Weights of a small transformer language model.
Training: a variant of SOAP for these matrices, 723M tokens, 5784 steps.
Each number is 500 + 50 x the weight over its row's rms, rounded and kept within 0 to 999. Layers, rows and columns count from 0. Numbers have three digits each. The size before them is the row's rms in percent of the matrix's.

# layer 6 MLP up, 704x256, rms 0.204, rows 568-586, columns 0-255
098:481578459479525509469546411358501497504536532547454573453563543461557522561507544506584539476457497578526547490494523404477479572515548530443524434446512526405496482436392497485461466403607521487450500545410520531491480622511568416479531508445505517565502521507416490496507483480503404575477422515516370427396517517523467494543474370443497482611456544574510466471446539447507484490428508405532489512561469573520413489486485493476477546455540525546572454471545515447539513589497547536643527466369454544540490485498459524477579491469491589508523553525460464566533481450491546468511486448510382473528527427464555469469454514476547548479478464519529539539459451511413526521501522466478558577546454577494427382497497548391555486485568487419499476497550531531491455424474569
100:465466426477486507518449495522434529478436540436438539548565449579475502559413482457509468545495517499456491499584520567524529462573431495445525427444464449497564497531519610482539424554471518496490500569482503523545443503502476556513512410445451461438449468448526504491461496609551421566496505532434461514520465575693506444519431531477548484419505563443540494436442558454557501568429457608494460557532525434604434472513508505566570570515482518564481458516503451481450469500407490495539497504451575503530481467555493592587466429532475385497460537441372518512540617534479504493458558532437531554574494464529573525479542550443578462529580531519482540550549493468464474584547563555519411447473450420507445566538524596595580575501466523528453501514546558500548533487548575
085:493449536534500494483547414476517411424512490545542523431571550563518423464445560580481470489476433516579492423563538475542497600556537542540510534512565510560471541443462506538505395519494467574454555533382528454539527602522533474511437600543551459513435555531440536462518409487513493457528480561464521505521435517599374555413557522524530529468475490512507491510454496487463510408578379525424460488479593584508572463491483492505490456534439559434567507524503506509474450552464421497512587521508468497513507444471467486433552477506422456477466501507528546483547432475496525513480405461490549517431467439370502399448480602459539562582579554500495509477522552485504542498563516559562592444450567500571454528471522554422617443457519542454564544572540412570488452460612525
089:488536503525482557668471405478430477570459416537522542559500446511501475465508582460470478470557468521480448417542409531556387523588620464442479555542494545412485448486451529569471508476509490459516514537550591375509533501480490480530536501573533520499626395493467475409473588477453521534490522473513414535499407489423449446486467587497474526545572442498523455467493506598563516499556382502450467456506481527487580535443470475377536494440639595506473545446464534438479531511452542514472504565468481581514558499508539563494539444558471543554424440565453473501460531580457426492514538444572531509408488442558532483568447506521510465486516462532442501518520518473469485540469516493504504460558470519482461485462527628505561591590485470521466443486454495446419588504468439
110:559522492416500459481558476481510499403591501525558422550550572425499541554541481478556530450495412409484508560422493529533547471534542405494473474561521566516526566474442539517602531550468504494535415492500522499480500492478410448469469444482460534492503466615504439552606552477506482583422594523549487453618530481507527432563419546464625547547504486495469439483598463522465471516498508419538601515515461550516501597468450518477514577429529470482545542489489500459439492599430498497474410544528606484516412556518526554461501512523519474560514437561526525414516563450603507517466523532460516559473462528556468400486515486506538530494506546605515523552546404425483549640488569474437518498450477434489414498491462476567493558476522346520539489572574442553529506562520487
100:573512503559486497404470502502430446491523474506515529494421539634589461458541486522470477524528508606515432483381547499571542569515440533558511457488481669506604434522562491551504462457483550546554487508518506550555534454452587584452466521420526556546533500509479569572585521502510533589545500495503590459541491389525494548480598489521490503482437396546432502548496529499432466447446438478619556547489479496565538454511502442517434465559604515570543507506464493494442552555476436533500437460478571497514479474485490487532562555492489508416410562522631467492498492492516512478468624560507554544530553452454515438507437539462420472490425415576517548589581601513501494431525423427541583501490491515535505562561520494531551532582475553481552566440505528502529492567483458
110:494566515591594508540461459522579534487503501571539573496462483460474469555605526565415553529535561523550445474505490478490448425536477592537500577485453434522541376463529542478506527513546425507586410492537538520564538497491529439488458514401507510559371543475427487588525475485558555462449566455465469546580533457452479496456440529462565506518570547516484622535528499494398449562443491383638568474421506472482515554436527531449450509484507462552511474502552508526551456443477472557497427552586562537522594602456579404508431489550560449488474521487567453405543597523553489447519566555531456594474446444584490522570485459524490507530486495520541436467535535427479474468452493524534500451453568462548483476588445526457423442458468430558490474476529477599523499531451517
103:375537506514478550505511518438516483486518540445478508445573548507528577427449511490592493488520435430440482490550445540506453487486549491492460492514461591531528479593490467533522518472458447499592515405496500462501554624558515530459453461545444537477440503509480538495504463504479560530481551532467455474448471525454544497434471417523541457471571504596431476467530493529516435571552546515498536424490438525428459566485562494603483532425601490518495566444550531517462394497487372525650415503515506511525437478506427531501481388464479534516537508536401420465472452500544419551574472543604611523532435506530495446520481480441543524479459464432493446475529560572560484455481439390451448590449495460576524451544561470494460412529583492580482321546499439495495524473451564
100:518444470500526476487530456537489542485550491512483546557496474490520570537433511413548538422496536596579489488454537534528473545620479543458524461571525557590527498451558544585526541528469446440515496462467497491529495500476520527444453360506478488499463559547528552499441473365573488530456495464535593536446481575554431552519496501525580555405480475599541581473409516501468483477581535510478376524539537509445570509521447511506480458477507515511504482626580483523469451455395467485471531489465535462491492511564520635579413393518540506515409478508539565576498532478471525477488538425457580497503512440437530507461522485458477403452479484490528580566564471488501532560569493587476460531631609526577637518540533411518464462506515544477484539463550548530489377509496604
107:439560500460443516507456580418470524520434594471548474532452461518501562491453492421490423559405501406472532529495577575378480561539463561591497525490555475542525417547442484480431536486483561493515540487504434497535482455524581432453512537644498477473490420455606523450430515510487433482486460506517545446528426508517451529509409500551414457518462659477495478501464440469513499405497549467424501509502386488537561485540439477517597556550521540553543531472528513551555422506494505457450448526584535444454453524396516501551520547480485578499495511456543520424515469437542506544423474513570495543433450548507536512581531626428533559475477462537544521469464523558497528420396601537595568556451506491557502453560479535558607495471479525491575574547516527402537538515486497
106:586653427442382526553490632520446555414498461495482539503496512485521547512520463515455599514557586613560402476488404364544534526544529504574487566465464507563475571526482488487452457569480446559489456564456549480435468582489524502529535539524534534535473556467467542456481536371504444507493532493608490513492524441499561498490487417503359487539491526451509490492417490565416443500434446531519500460525551566495448504558514545505582507442512526482534421514428568572514534501540502517547488521459506517431502434539433528509502439448511540492490472638527451481529506519496386614507382557549518473517470502576533511485480495592590531562474543560539480484522489571589451500547482487509425514419417526427497432377504494492521506548499508426515506543531555490487490546499481
098:484421523476452550453448480499618453542528504477520521520513401485553519492528477470498483491458524520478457468473535584436554515526462486554526554536531558405483521476460496511507599506533522582544499403489480473536487539514503465507508515489518530423533470501561643599496467486394519620447501482465456467415604429410475500456574467546510448508377498512497497578583588496586516516453535437446553460485522520469401453491443494487485492483498391578606456430571551476442545570571622472571470477492518476544505583595523449613508433541488488444521459502432500464496477514510459460526491529447508521455569451460503511480560521394521575397503583501540515412509555513546482467404437485518505554519478449498466541507427489499420647479434542475511438508527418477438555549541568
108:597451552551557564472499502512433463587494486544510541482540524457539552474500543553501561426562514538560515451537474463551486511586511476471588461439499488511501403534453524441538412470454469517527621589538495609508416451397511520506516562454400532518521503518492442500486480481580539552502470554549476502507442481490515494448523484539555419424450513532459465489500577580573461492496551469539398493433417487506455436397448549576422479548533371427581570431492428465577445464559507496381543439500553525539490465536464542432518439556480578547510474523488465560466603546579444551508400536472467410471525519496578484422483526535474401568499505415496485435415538535510565528476477553439500528519520562537493507489463563482506479610469534514466574468453503540379514505528587
104:587455520435482445510480466494560547589436444482427503496495462478473497501504432467433508536468567475415454528548551466500552561552468574500554486499465551416501454528488530368552507450467370465598624495580493500514517480431500501534479523533571495539466506554564433506529473433468458492431557529503558581418433502376501426508488442493542564535547483528458554535487542427567428502443533609485461481446465520487618506513553568503548494443529535380558604463536560490597467475442527496478501504534493573477443547526573569445555561477557584461484540504482436595513507397490490488487518444509557427543438517502444538537535523448485412467489480492535558488408465486507524404459552570445424499543547621472459573464457541486483437431514535514526593498504435402488543535468479
101:535586483609496485437444572527445518490527456482592543506522497508385370468592523510480502465562528495444580565451447523506546486544570583409516469537522583543432581480550514566489447519501587532409464500584448505458538513533467557438533472490589483580490507646536498503535545444524515522460569507445528448637514605515473431468488482481538458454539431501593508513512521521526491440430556523498454478511504462480491443461493473394491448595495532514508502463553496528417457597490455423437532419421525514492425458498514471488524471495547517594485469536480404495524573496497557509558599521498538577546489520510423533472466493529531504606473470505426494573523451488470500447518456528615409454552535570500551528517475508551551532558505434535598447473496455617496450589533569
100:495613455567370483558521486444483527547459469414468512433495552541538511487494522480566501543540456449480473393498521483483460496459531507586557490470536492513478564474483434520471411518556459559512488442508432496619577426406530536577492494371464501581416488518481577523453586457545525432491498584511447467464469533587477549479473445518451518553575543444473566625433475420562433462488529482418489470581495466517542578507553447505513515615519518479447485532501527508461479555566427466426534425537535478474458492512612481513533417557555548597566526530509481556527524438509546435531586547584410528526519429536604469518517418522447528485550528492557537497470465514475480531501527598544514521517516495397509503553468462473562487541424386437479552433509485466562518392514576
095:581506525479415486563462451553463436522437467508405476570515570417555462422512558574446481562494443503566461548402512402469493482473516469509483546570518462542512392536482608492581450488436470495458478527553438486518544436486495424459461558533469396420488524470454484483402452415552547520447418436435551469452473464503552516518488514520442472518592557511498450463473511363494540510548522501552487533447574426519534510521555460495452494512469469529521484532451412510472483432493606460507430551509418481560516536509521458538473556496594509529578585505551580429607518641448557471493501484528490536540465487487435532533462448460533396588518478368539526474499437447583534503474506538575456450475537560554524539461554495512435417565483546482549583516478400486471408539491546
088:493337504473515485518536486477497472469450599533472510514538474538411538550512518495509374491570421481498574546531521477515570488504561604467590472437582490509470508539500338367473469515444568564511523625508514484459526510512506472467459465404525483455598534563454501490460532387501509449435535480494507527545513547482515493500491528428451473518544483560494614472453540586543534567523489478422458393579569604521499552542576472572606530469545529506514551528555496489493394492543494517581489503490473488483413502509426566530539474480448501474453515477532496466550508534547555533497513472534454506568621476565500431537557599491413460475471480481515468592513473550485569549527424400450504527467545531501429446552404433535554536522508592435472502550457475578567493484537537
099:517491501436508505511435513519482468479476572531467596477487499516500500461512493500516543471432391453498549531531490597479525462510567428586515512541546538521534621483466519449566464471498499448491520533432437458511489498471584532350464479456464442458482461558398559462455476615504480492493452510623489433495612554522524391521501499528465518476511440420463471458496444474483557532448477500428569580531522467487500543500420451535550476489438550556532506447510468609483373486558411554395477443536586451463441572593476422493539535493461487606528416495435407484533458508509496395493535531475498532472485431492532521572483467489468485480519401480435529490527434420547568474511469541516465502559476466535386543453472439564519485478549362481443585485364576452467454479505528
# layer 6 MLP down (transposed), 704x256, rms 0.186, rows 568-585, columns 0-255
099:441482549485527536611498520472477504558457473506506375390500555496489438464560480544391451598553524541507508602567474506470479559463464578567512534438567525511496449546503453524555476422514514463491586535519549494599522529517478465495509463441466562468528403523485552509624427485482484423525458475598442560566546553533513456445435528477424400551522512512411532515520448590478493598502613560527476517568560526547428472466530529538507467530495501390505507412502436491431502478495524528487528443470519503506473480534413591510473499535412505560500486444464506419467464414536510499482525469544381494442480473520551474570444338527576506479496384535609495529468516488532483441562460434442487496516479396511493500511569462444461421408507503518459521596495528543424525540567507
109:597399435517553528523457441480511569458484428491477526507559505536514474553543462425503533504592437538536450433595591531598556567506467546540509551488504453338521641428508490503502437525443447439432550534462535485499490584427555462528474390436474463464476497591449489492511431534439539557530572509478523426471483464546512539571470469525588474470488522521516543542462462530475532443452505595621545561548586568393493513541520574413529492503463532445430483552487516527526569524445534449473548532457392484501417518421481425557494586471526439523479459470410574439531551562542523578548549469509551508527501468504496488497568503545455374521489423445460532466421441554519517570567530510462529505524536535452489470536519420484451480459479442457532517465493506499490454607456584
083:469540533536458433480533530433428439440463472499433526470448510483613586513533545507407581452529485531451509524540513404527508488461445379564596461476517578431464444388524594410500583429467570481493485448489457529494530408441512547557515515532521508483498524463491507588553559538510506569502586400614456463450510485452592469526489501539520574431468440484545511518487491529538540491465508554544521587439433506501506512554422504520461524568541453531575488537424586478376572508494496459499474480576526538526478511479490493459447548537629478519508448612484471586487609598531550535520532511562506494559578545582391539500571493586535427508459539534437504403514474429456507518487533430485558497440437467514535497457462466567477508475604507486431488550466583545499492503567463
092:491467555423503517491465506562550544565595514545530443481501531492500595605502588449546542401500458485492567556555484510589497495592515572427517467552499497585446492563478573455507424460508535543605516474455490404470423529510536429423539528427556510553466535520532499584484513539540441516453500412444555478569437584521448458540415509544471528526491552531560469529490536536486563528440505476561423457509540522567488518525439461541548514524496428488417573413530440568496443456498499476434548530386407533506519648455510472468469559544476436499486508428464565482488525494560428480462498560505639522522502440491433460532470466443422579538451497519561402588489491523573435500493511512447487544406581414558520487533417543479440515475621471470553541473510571527580481532525460
109:542490451523452554521587412421575570431501500563454533527462442405504433458491479544516507556466450439475398529504467509557445440537440520343462483488438438564485396504397417541439551526422499537506480514511478494500424519475432386540533556582452488428436542558488470448603499475397430493565453430555569514469458545586479425531404544410501518504506587431441499501517483593482447495471539479495606529515467494427580523472560500554505438456509542503511483494492543560494514523428486520551396544530571466427509530532517540539499500490519423490517476520479462478519383483515515542496574438474449499488444569445574519569553501483425640478450415493488476477426513533552499481492597573431446520461418543520458506501461477548455542501540401520452441515478488503542518469510444
099:528465418546446605444560401621472440631477454500529508590477484490490509521520537517398455456507466506430570520526413537348459507477400485520495530415443435530458481423487417467588514506494493456586640486481561425491597573560414441595457460506488544472485428468500488601443453476456481447496441530496450484496489583532416548506470517470433511579499574495567556444449527450441494476553473525589507561490534505498476484486548473550420522539429554573466506513465516508462496477528445461514509508559488532475546433494325459534586459527505404585416464548506467527493479539457531524442458417425501490550485554505481554516456512564549516539516538561553518518486430507580492502487457551503518497467496468419504514431501487458492536481486539398435417511522421481555520500485512
111:565524557537530570557453509499453504477487441559449513485537534424488471507532540560478489482527501494477546450573576422601594529512505423535550462418508527481481517544507560481478546514457564584450492482476556476530535504464511410448474482520499484508458480436538474559538528482448553344499484440621498611564552462575488524421489522493584541534529463551581563514549477537481477568531438448523414487526565486380538478477531399418416529551479483534517493543516485569448525431481525533537544464614517537473481541484624444542408486483543573463465479456457530591544424538446516490506445482434514475448522477453541505400481466585464424555554470523573499580491447551533494568566582431440542379533570543581594511484434526502511352509467460523540522446464489504488404511496488
103:524496483524532506527486417482543449496584502502407455529492506466515526444429545446471509472498459562487539495436472514531559531513552475415456404502504553493594548552412575574508434477481492555525598388540497601478584579572429492414409520505477554511495446537491505528576534473488480446503502503584423489487456538483584503532607484565448562449379531436535542493546490454622477411585511439504451421501558488484549462517535461495472518497522473518541507449482457538547513510520511564645461514520483496478532487497545627532512553475505410589669458513495452504552530434554552552470477518484557477427479587476447464460421529497510466558496573556587473571492405497442513480497480537507559484486394517462517453529467532452505475523563494519518417574537549480352483574494459
096:520504412588551526512430573377415503560487441429468488525539445536526604525486528434444546494481592424446478512457514479459472477506501518525543509436485494430579416537435511513565487457563458514485471570535490523490492583482467546498520440571558559478511513424510509490552580504538428480546578467576499448500525473500531552397550515521478414503530495525535503443449434471576540502530549533532502471499463461464499431464457510590423592567567500550496628549578455454406532428485460483435483527502501493463510581410412533552494528507427571490604498517450470453451437525503470462526460496490477480524451383551494563664383469447452490442578470599438526479360558503419585431515531477491511521478536497471440578548435566471551439492527460531539535536492452521465517483535494
105:462394512435433492430554482533525467464463491465531543507467440496502484500525503486633524390413503532478431523470469522518530484530526573516517493512566513527550484439511480462518601482473364473533484547464539570557441464504501475398436507446529467431447520564634390523480553556488589542497515381460523543491439444465542541517416480489460560479517505555499522470548550431561584555483498515528359449513450503532459544511483501461575492584467510590451480456523523520427461430427539522463603481515455383518543467501486497435493570477492537489503469337474478576527361550469435520623533512501482605502504526470447460484483561539522438507512410513450500534420480474444523546547491521582513438454470448495599486584568507525496509539440531494525505528483508452547437399484530
101:479494497491476465523446517578535463514480517486462476415521544476512566593476544484472527478527466466514442598483448504531544476443598419503462470505544463488512522483528456391460425448533470510472497519562504505553525522411494461458473446454566589490519485567514539475433499517522425501481488603513448566556455478456516532487446549514483567513434551390545581437599355509500486473502394517529481542507463504591487417603463511537486512511511560480525584563482442556512614443459475511446425442511421467440430497375414471451480670429502533566567522499567561506400533562478458444523482526501480518614566456458577498453476559623492504543516560514487591473557491603481480517485525493487570514443467545479524540483554583541523527440469445560488509475495597455486538550460412
096:503483519481440449415456549532484568467432594547521434494551529563525448427504458534508478560489464495434492459389611492534569537485524417473546550448540471525408508586506465516446531483521537555498520543585495458427545456546518508448487641521481436422478592474476400530530623489493545536525484537497505526488447439476477563524534505555550377438576483601499601523551530516462459532456564541448564479509583531451400416491488517483529492523479503521574545514499504534559584433471453510544446432595560593543470482411557453503464520602503576553506429502412500436535573489485508541527492579492547521496430537493486470525416505419527557488413501504500578546540521466497463571587471452477493469413541556511506459421530525508452537492373559442571490422531456416538519501500453
105:394614515511493476484515445562468563476500571461466412512509580502555454477444492518450472493483483509488512501545442559432499517518514534430512485416557540438548505566460538523473515504586462544469467583537591511562454472479530483498507356459505428552388426479506496507433477532570510533412402517503462485537420461503435487537485470532592500445594563427390393505505441454432498536548502490492542508479473521531477622450520444514582458405454617520497518410508398512506461460467547476479472519423466604465464529476504500536441487520494483533462555521430511594422507497552434507493504438473442498502528453459492458426470522559550424480551513542600537472515486493402516565467457553563396509542404470556494532526540543584529448496557566546460533468601524442492506505365422
106:520537511480499500503445483417515506528517603498487428537449393625462454547491538530573590508466524498494527481444533540498570445503511511481483488472464554482554496483560612558552501472566425512607543516446371476563483429510444510449472520481484492474515509474458429502486538425482497552501486450448506506509510565574550567577541517468417506461376482454473441482490526415481658454500385468465460507485450470442557498521459532486456437412450500525462494465531542509536406512510610558530509626469480502488450433438598472499520505418531470462476529479526430512415416454511446448401639459536459538466428521458566494605485478458489506442477454570536568489448435631535570466502584484507423526482469523471548515550456579514409528449525546484421529463491459488535569475484482
110:513511457471432514485553545566498489484515517562537603400481436514514491517532400534493493412586564618474569471464492494424487530469487489568477451407507453530479535481476569532509461547496519470537346416486546544424494500491481499482484504477594396544500550519453569421485483511509493521479577540447543516558449503529577552431571504476525480462476428588623437460562514522481512480549542543459463486443472530537495439532479564553511539605339475484513385481504562487501472570506444654475481547423472502476483448434408508605535516537520456535489444626487468478546533484498514449476452562543545453524493470458517540475545573453400565562464465447487453526564446518476425476518528465551541497494532373565479396464590451507572434447514513493533506556526571478524510499517521
098:521458363525530461564538502552462530552504472468449434532403482479402501502505451515543524650441532524494526470517398442505432409504462430469543477561469550427488547494519525464533539476464449423433499480530516562469470527462507425515472491479532502521481503484372480484460447479467502520498365418514618522589531466427406517428429555478546520498533563464539584470550469467494464486457463488506562514516550501445400518429532598485491466402502527526472503509580433521500529563487484540587471461457465560335470518499372565617490509570494481546549527603541437507423420490563518506491463489608437465585565460439514543545460449524510538473596558554491533464523525404432617544532467476526516499528544488519494507507597481504529488470490549526511485534491499455424537453486501
096:489481506555478495407505536510495519507459504553525540422472536584482457513476551503401497463527519481526507419528562544431447451513491441576534498431549511468448492508588364476496448502557460522468522509471411484534444465497505469540526577515553477552548550545391540578447510499527549546467561502496450535426539495531522545476436495539468557530557591486538450566499518533469518591534439522494460532464454492556514446424471618552489493532436461477560432504467543501446530428523503461491571407483547477370558411471574480413574467427482564406531494482545525572506400469614547626484492463386503532503455439569586452518491484502398485564541508466466497555536494531472590484451479525511541425567467506484536516557380473559499511445463378406534499516539572484487574434381509
078:478565462593555562404594452536470493368427359443547513503481513530526479514499545480481536432430520448457551463488458472428459479440461508552494542591535484434535530483449481406486517545515433578513460427457456522496511465494477461499553561549411577507427432472488470508505500489552511471500494518430485485523520594481498558455477548482551519440472557533563576497511458448589496420534496453507559489410455459552590565482472578455429517549478473481573503541470424483458548472511558610537499531506512467490531406555467388474503419617556424441461480554483391491538470512447491481480441488514475551494472467586432540451531548460618503454517594515590502478508470482483487529574569560447523414507541466483540545544608490465529495553607509510408516455448575401488548409513468
# layer 6 MLP gate, 704x256, rms 0.195, rows 569-586, columns 0-255
106:517473516424499454543513548525491510556503523485463486568549512463491555607418509476465448473541482565510566450594539499485470416609485488552486574514460485481519451576556473537456470510452574441455614474385477422502515498431497449533480450546577430410470578475509633593474576517509452526454532493502458486494452507461516515510512580542476394423532510520476404532517450457518493528516554450478479516565506613422569609558567534536554521494517473438515390524482501413579508523556469469525365465474481549609465532509533527455469548513520533509502543513504430493533531446556555512477507451498572514505539580519440604476399483502521500552475556578503423510448443443558477456468595521535477440385523508463566416534484568558541548453536499508434591530422536466547545563420531
088:528455473480493509439404444530560407501496571399484481431601494495502537488502566535564477547469545470579409535414494565403513477583557495478467529490485460549408563541516603520416486492456421506467592517518484463501521470485488575481496537491517490542511454553467496519411414472508552451491590428498544578521563409520452519390477469416500427556484581563503517540440522513505456505542482425487549494441470593504451442424453506459550444480542507486541462510498450549544449508503421521528527452471512552435495476558438515508575509382514463482491494480527488497589541505398533562496410501497540422449492423492434421503457528387523542550512509432530409522536511562519573582552449553486451445481510336512409534530567488453611508548481413444523540526423446440537505526478555
090:503540532532520544423509402435549492430479410488473469598549506475591498552556426498508468472473541510517448580473502385458590447439531466530563467465519484612499540452519467489466424529573462538448502566568430604424516442448484487513526466486559415506520621529495424525467432400504484520515392547447456495538513523503510475532477491556522418500483525557422511483513537463471464493457483517526615532494422518542448458430472528615511552436448395497596497563370489467424542552367470511508487442490533480506468422540529579540465549549501435423482491522485490486574485455512572485476567568479443542528477476472471530456455620536462433479465476377539458482533531492522463471590501440545527561407528533505565495480515462484504549405529494479431549392452497539510497566546449
108:428561495524502497530405461517504518531490446485480529492556510442436493498558455599524567456557498435594596519442456513501499427483469455501525452502550487434422466483485610453532476438472583536564626481582572419532522540552483489456559592516466496436523495421515499466418512416512470524445580450525542381480504538453435475532479450461627455508450452496580373450443491422447615493438512535492533477481516577544573534411479487531450555499481529458534547500459455499463516560496520505538506573595555500471483545406477474470438532413421536429497558528479487445506515526486491498521549498439457420460565505504555490418439459430656433464543476414488609492586557520508471532458421533492558534510481491550492496471470537427481424455439589512525488538465508467515579568551484
107:522536513496470525485492509494513478536513517482507469451517469504428395535551558523451556608453456551491530457454459481511527465542468499543564499493466529536534517627465528547542459493563503492497577537621542524599493543537529547510474476538504550393518554541538453555500507553496520497543562512527500579503575554411505549444496536480558461418459424566445579438542461413515583605531367554534444533458425425451508451448513491470521509401484432468493658536558510484467616465490420592437508525411540427460434483549444482536538479490511542440453551478438468506458426516558527468546508496464435563500476532593380461525487520395489498453415482524539478494515496537456477483437484467537501570481403489565537512554569519567425487539508345508572570464570449586546484512499486
102:516498511470475403501479568526518519420524459400486457467439461484435454487435480433620486516462537528454506469386465477510449466527489476522473427418553505444501511608553474638442532513520449491394476532489572521481489480513555511573482462493388476461520486458543576469441384567473504526534614557513504511541517426496510465563479492485469434502484527512539435483506471451493507542443519458455534509526440497537499489449533416552482515416433586496489510554549520507521522511592486509463470449540530543588467542545472466444472569518458508519505551532465427516578520433511467488488513550544525490516477496417479350528534549407515550495443495495453582508504548544503561451503477550547621511451593580413388459596487460489593501536509574457396382562464630451405578461521482
099:524491443466528466524465515425507529539463421433530456432540476423515510458533491551449446410435539447523613470477527530586512436399543527512518488490529507479554501400523490520528450475510451494464428456424547544508487523555500547478517487521520426490513449411493520517481532467522460532507471437531522465463588465499470526571434500464535531494529469591412504456514476439495417488456466518514561464469503569578511543617461456575495487540378497485557543466535594436569455561471516567477584449454498488504458345562516402576483483600573426472602434438440573460472525478534453434467495524395508497480586414549563495514485453481398473445475462515519451512558533476558455563402492476489470483567473551417533525494447543408501496530424508381453475536337528541481521565476548
096:527462547459573483495457500385456417446459480460425577486484508532519528541441512588460531556478564503474515498516452526600540487537522442494525441454489465497480483468532485578502456469548490391464558380488482507472487490530469523496435550494499508472446540507502497482562529533520491443527396613552547424403436408449569483573507478486505510514574411537645494486426576486469491506519583495496539593448498454499544552456477475562416496471428463458535380484511508423554496371489578439454504591464505459529480501531457462509452521512585526503493469479439473464432500538557539553549545496498535552543475513430444465453486594528420555481607571599520482548485509529436460541492349486533485434512529460465444605504527496553540573446525442559602525595422521503415533520462562
108:489517546465575420511431462489447508467499505473476422488554524473503511558526452506472504474546547571528427452579546459610491457472497516476522535529558494511441552571521429523459458463479496454401581491559452443454510454394471506426517526522515577537430542446479549544443458499503529530422482601461539477595567487487517546474581553535498376470435490566509502499536421420545503517457491457488580572607563549473489463402515438479483419405563555452476434509450531530505506580489482416519457350477529449431497557517538397446512542532483484460633554578510585529477532346470429496473540597438501411529548460478503451550528522441495529495514556436496496535568471496507602456485539487368464495490541471484520473492449539474584525534465517446506578586523512517492541499528422
109:525502421478565537468428518438605467603476520449424494554529555568490530619473438560471577470505531446514489515499435533498552443450417513425522471512478555531553473532564515474448447515476558469515544482440478443485412394518492464581513545476472501513549550565504534507565465521589534559532531521481533438490558524433405534649480411564478452500607532506486531515490460523511462488429569527429517479430472461568498489518452486503469559478514506464589421570536489464487474449548470425581399429555429490445577518494507552496467604525493415587576429547450526506482499489475454552434588476392478484482562598445564529526531572504526536497449510467467426460582520504455499541486459531467421439384613543527498482495483478493488466524502465571423516450507470449635552574481509
101:429530533470499470526574450539506472466469492446434495518505503582485419513483540535585498438446516404583559522429492564488477460477473462522532447526578622521493491526528551460462482595605598544499479466514529552500515531479496464463508469525539519501539545460608512423500533596532568438433546545477484610484571430533572480517520530436513521604553573523551500482491507544519463454541522552486496554511527489441520577544469412522594520497542521494462498449595488445507588470550391529533452521495456505469511481529371455408535487550556421507597477483509548485498472497502519456572576434502462474583464510487465444411519478477527341614549512642432533405531475473507487469502422494522491535539460578570546577457531398491551430450567562434388506504518489516434524524480485
109:555534472440448434396557478503448519551434545561514463530462541414557501441506425569483498558471418592568514556517487522471503483456540521489516479478521495509465573576411555595467476498436533513528584457538470526555438509540462507532347496530569509483467476499418579488510562558498442573384453475510506479438567529534526531589554533507404465459524554537408496408430577515410486465550479433486541473510459590501547514479463520522464499505528382492552538442529558505601461458431526572484532451523448539567549525609500422472597434485509613562558544521558454518515500561499574525549590393589487536434550532519510601496478495556441528561599481486465475426462462510457538549505512546511431481543536413537475537418451475526498405504421507509467508520533526494458463532446515
106:500569475481537543459488523496574514560541454493449519473458465533514422519481567506435503561554508524586468483561501525490530466568483530492439548379542581512433465512545519557525569413516560473486448445566532517452473472486562546536460553467471511568370511433531600482538488511624553507488471425516559419422499452559458461470512449521472520434531421498478599491508573449559459502418488561465562564499489519536486491439465587502409567500552480447485558428467384427618518501545534509467443425543453476579496502516403555477458513387548424449583469490603517434452464524423462598523474385534517566501511523465471449569557499520507475504551525449531465596536498509581548529511457524460447516514503487577525441458567473531541489567474436432514556610454548525503422499504612
110:509552442527482507515457500603448550497539512508524588539554529512519584501519531532420475432429508475484479478469482394494568540532468429462503414457579549528529504549561524509574497477508397509525475446503495507516456554473411550499472531439457441508435491564470425460576403493557422471497463552459502520451562510596555561604494490501490546434505534557483541420613420506460493390435525505444416534447492531580488462520486524504532513569467538573511474487540506475488498412573555552578463478481496432463529459420361531460355519526492491511502532538415513446546567461462425496556443552571492503478527548604597495517520562495518579401459490483481522565489611517506465511462424404453526556540518491476484522482511584558545560440487586532502494435478490404557497495651489
096:521549461444539512392589507590418482535582579465425486456447463451407491512473498417483487518451452547538466534455459491480449465453479518467506483532577457508458435396500490477446530493524473537463507500573511458450466491502476550442549502481546469544386529544430421581494529561512450421486454472465642369478543459502387464430517502483520572484482535484456534457569494507451520551463464475466532544552544546505547513490440496554484461502474537458545549522516560459523466570519596393497574569550467429467549517556499433367525459485452558450517577503603549495617523522408518450360505473537484459516489503428511506547478569596482547548361469407458500426560467428524444527552523492494524527511512553557482451512528481442522453562496379450417474469527504461529554518492449
098:450565574476456504495487406475507511482483460539494485400528495463459581520518524513544471568566511539485574595548443552599529479498543467469457443455398471488564469485483598558523467427496383566434486491470451518461574634518475508496532485550524453471515517560432477513555458553503568530461485505586433438441476552446482463507456571492437546474494416483550459523510549477583481556562538472561563552537491597471485560454401520438474459531556493496581473399498508587558381494503482547466572513421440523492439486462430513522554594541506475509489572443445504441433462535529457565495511489587552520521536577448414477465624450409531518493554475553507514434535399539578457463479417484480437488473404412486414465471511465504391491564523537499501550498544388525539530535514475
083:432366478516444451478492446513466484405443498416486554511466574527508488471510457486499487518471599508477519508407542509513465463484531529493565429528527452477505497537513563460532517583488507553448516493471473510523507519514470514562560487487537485532529441479470487574510456466565450475416487506480482536523502509535524391543392512548458381483476526526591500529599495546544501452535428475514551454483469513522443401591536524477527526629517500534517520569394459474483498444528536434560506579503557456545599371513521478463435480593614474461455532506394617483495499492502534443405471522575422504588461500447498519553499612543553471446491561388576576579516512447410505532452593526538587413489492367461551407469553504566492433470545515454539462552500464434497439499495462
092:513569441483431492526498502555384576508446436534578557582517512445455560438512464446555508534521391353466485550528566420511550410551455460565540467510439498575453567550468441530527394505518520437462531504550493391416564400513462495512455480579518594478544455542498510496465484491525488563507455507464567464443535526529417561569552534485528510488522610563492490512473460463439416572609472542519518448498505420527447459487478502422523497578471423471550523465495503523563451508488441519567545640485540492484463547579501490525489546495606489529590462516514431435437520500469544458476560502559554516386517531508539612491440509541488504507560504506375600448485532556473509461573574563504436479437469497572463554544499501573437519556510503494493495536498448400547530435522497